From a checkpoint of a small transformer trained on Wikipedia: 6238 steps.
Each number is 200 + 40 x the weight over its row's rms, rounded and kept within 0 to 999. Layers, rows and columns count from 0. The size before them is the row's rms in percent of the matrix's.

# layer 3 attention query, 128x128, rms 0.121, rows 100-127, columns 0-63
086,230,133,193,152,208,167,214,184,175,226,146,265,268,199,180,221,137,201,174,230,242,207,183,222,227,216,137,191,221,226,148,255,235,217,120,171,224,212,240,252,181,221,135,230,188,145,200,133,143,153,144,290,160,151,261,159,214,187,145,196,213,152,139,177
092,207,211,254,191,195,202,175,271,189,181,264,169,171,227,239,190,233,218,192,230,226,170,241,196,219,61,221,170,166,178,151,202,137,203,263,227,207,192,190,168,275,207,191,179,183,239,192,194,209,251,197,205,171,186,172,191,326,166,148,216,130,130,163,139
109,269,239,298,157,236,174,181,201,198,208,232,217,198,145,217,256,164,265,181,199,177,205,143,200,146,187,210,227,146,181,169,128,194,167,224,165,167,253,216,150,259,204,171,159,206,188,165,209,185,212,141,200,229,136,224,186,224,186,288,180,234,185,203,193
110,219,254,178,201,205,156,148,257,167,226,243,235,167,161,224,187,195,241,219,222,281,208,193,194,158,228,251,163,214,174,201,188,200,191,152,213,184,149,149,231,187,199,236,180,199,178,274,187,176,240,272,268,140,129,186,194,170,148,112,219,177,225,209,198
117,288,196,272,254,155,221,329,222,157,198,228,133,242,157,152,164,211,189,193,142,175,129,201,141,196,166,277,256,157,199,171,221,219,207,177,209,164,209,210,180,216,162,264,180,149,251,159,230,195,186,194,222,175,233,211,245,207,261,208,263,238,216,220,177
105,217,261,205,184,257,209,226,255,168,196,162,206,172,235,192,130,246,199,209,230,156,173,233,244,139,193,173,189,247,262,215,226,175,186,227,200,203,218,210,236,151,186,217,202,189,184,181,155,256,112,218,230,203,189,110,246,197,183,226,194,211,158,181,104
110,158,237,183,186,201,228,232,123,270,177,187,195,256,182,190,228,267,174,169,180,169,166,176,188,248,190,207,213,229,147,168,249,176,105,177,224,242,219,226,136,217,179,103,238,176,261,152,277,193,254,271,237,220,204,187,243,195,182,149,89,169,202,232,203
098,186,251,221,170,149,168,204,242,176,141,225,213,198,231,246,197,192,213,231,140,160,180,144,204,211,162,165,237,253,208,217,156,195,177,262,172,235,146,230,185,208,183,251,166,152,228,237,238,264,161,211,147,258,178,220,210,170,234,225,156,279,199,210,176
101,222,214,146,204,198,220,213,118,172,205,151,340,241,194,244,198,171,182,171,116,185,199,198,155,220,178,190,160,244,274,171,106,195,142,148,210,233,216,250,249,175,132,174,231,198,178,257,167,196,185,169,166,237,191,167,271,174,180,167,217,219,173,184,155
106,172,215,200,202,227,175,162,125,252,234,84,123,185,205,237,238,208,108,171,161,153,208,133,215,157,202,212,241,206,165,209,200,176,184,166,183,173,133,238,203,261,171,140,189,199,190,257,187,279,195,179,221,189,264,205,246,183,193,190,164,188,238,223,190
103,235,250,176,186,158,254,211,157,255,238,247,255,166,272,233,194,207,190,196,236,228,169,219,173,190,152,184,170,148,153,220,244,169,206,149,223,260,211,196,245,191,160,195,235,261,162,175,194,227,202,229,210,264,187,165,185,165,246,174,184,240,276,222,167
094,223,205,220,207,176,155,184,248,208,124,226,212,198,236,160,226,191,171,223,192,256,183,233,171,183,222,190,226,206,168,286,138,229,192,267,160,207,216,257,175,231,219,157,230,200,172,159,160,215,133,187,283,215,232,141,174,138,203,189,185,222,192,184,214
103,271,192,190,229,198,286,214,237,248,209,137,236,175,171,187,157,192,168,170,269,153,211,167,196,175,193,216,216,268,203,229,168,165,225,237,242,207,191,213,143,191,198,266,141,220,269,195,202,202,258,179,155,224,251,151,190,149,147,287,191,166,175,209,210
104,169,207,161,106,113,181,224,219,158,221,151,171,144,219,192,156,234,165,169,267,194,218,249,211,188,244,168,215,222,159,211,194,143,204,214,168,217,179,194,239,244,224,142,222,228,215,257,239,194,180,180,195,216,181,225,211,281,180,229,258,138,202,166,259
112,189,197,178,233,184,193,175,126,210,167,218,157,204,237,205,202,149,265,218,238,236,305,144,136,172,108,278,181,152,205,187,230,157,195,193,250,120,147,175,258,193,218,202,223,131,165,198,174,244,188,167,173,252,161,217,165,231,222,228,206,217,199,222,128
100,189,183,169,198,137,226,119,179,188,172,218,138,209,211,199,210,207,275,147,197,195,167,186,126,164,240,174,223,261,187,146,142,281,163,215,274,245,202,235,257,180,173,196,182,200,131,200,124,200,177,196,229,117,243,141,145,182,243,253,167,174,176,211,294
100,192,176,169,138,265,252,129,165,189,261,152,168,256,90,234,161,195,223,258,266,185,224,247,148,244,146,171,229,208,173,202,98,242,196,225,265,164,164,193,199,268,234,133,210,194,170,282,199,193,158,217,242,263,220,178,203,238,140,191,186,241,201,220,228
116,208,138,222,228,246,272,177,187,188,186,243,166,176,259,194,197,212,234,160,289,214,200,207,176,263,192,193,175,160,186,189,158,237,168,206,173,202,248,173,151,200,194,176,223,247,293,288,197,222,233,235,293,211,187,190,203,176,167,124,182,274,226,171,138
107,230,91,215,115,208,254,190,209,212,203,216,280,215,214,199,248,190,194,206,195,221,205,255,206,198,149,241,225,179,134,219,212,155,206,151,210,144,169,249,161,187,256,188,213,190,151,146,191,69,236,275,132,230,179,250,211,173,228,222,204,204,171,175,243
111,236,204,189,175,216,197,214,186,145,232,200,215,208,185,223,215,163,125,278,158,242,180,130,177,195,176,250,154,249,222,115,210,235,221,201,215,244,221,200,182,187,121,192,209,171,148,235,143,208,179,185,217,119,191,230,155,246,160,130,230,260,157,193,197
105,181,205,210,226,220,142,276,255,232,231,158,127,200,143,208,253,191,307,165,138,210,175,219,177,168,205,237,167,229,228,195,207,221,188,185,151,223,173,190,190,209,215,204,161,180,164,196,267,184,198,236,91,242,224,193,249,217,230,191,223,178,226,229,194
106,221,189,151,211,183,188,267,176,147,194,205,215,204,244,185,265,189,256,160,147,272,145,263,129,176,192,161,272,194,226,246,197,188,265,186,200,270,274,233,177,160,190,242,219,217,204,254,165,171,167,228,161,206,186,232,251,207,131,210,190,183,141,235,227
110,248,159,224,170,114,246,317,212,201,274,220,180,211,252,223,189,174,118,160,227,158,228,198,198,168,181,209,228,191,154,244,231,145,245,203,243,221,287,211,262,226,199,265,205,165,197,167,196,217,199,186,205,210,200,182,178,161,167,152,195,233,281,221,286
106,152,237,169,256,236,175,158,206,205,236,231,114,266,211,210,241,223,187,200,215,239,157,201,211,204,165,181,216,213,243,288,149,131,197,199,185,280,230,206,130,135,168,138,210,157,250,172,125,232,200,179,206,136,135,136,261,127,129,239,115,193,238,170,173
104,249,166,251,263,224,250,144,164,172,225,170,211,274,181,209,115,164,227,211,217,167,222,173,127,213,236,175,178,177,273,281,235,202,229,217,207,179,154,226,265,138,177,210,204,235,151,238,103,205,187,142,201,220,238,193,244,243,187,265,166,186,209,202,196
105,235,221,217,178,242,246,142,209,208,182,226,143,178,163,225,177,199,271,264,187,254,170,225,215,170,223,238,150,156,177,188,251,188,187,235,140,186,140,252,174,276,192,200,67,226,206,218,206,189,208,106,177,229,242,186,229,214,256,215,118,113,160,227,215
102,236,205,236,162,161,226,190,243,181,127,139,217,159,208,186,251,194,226,183,203,247,256,184,172,210,261,182,165,271,262,199,211,172,211,250,97,194,208,143,247,111,189,176,189,147,217,195,220,235,185,277,211,190,30,230,222,188,188,207,194,160,200,239,210
108,235,210,205,210,248,141,248,270,219,180,198,186,222,163,230,184,147,125,127,197,208,207,200,210,270,226,211,210,161,136,211,223,218,218,222,257,144,131,202,235,222,239,183,239,179,195,174,176,252,249,183,131,209,122,234,213,195,166,135,226,182,207,230,161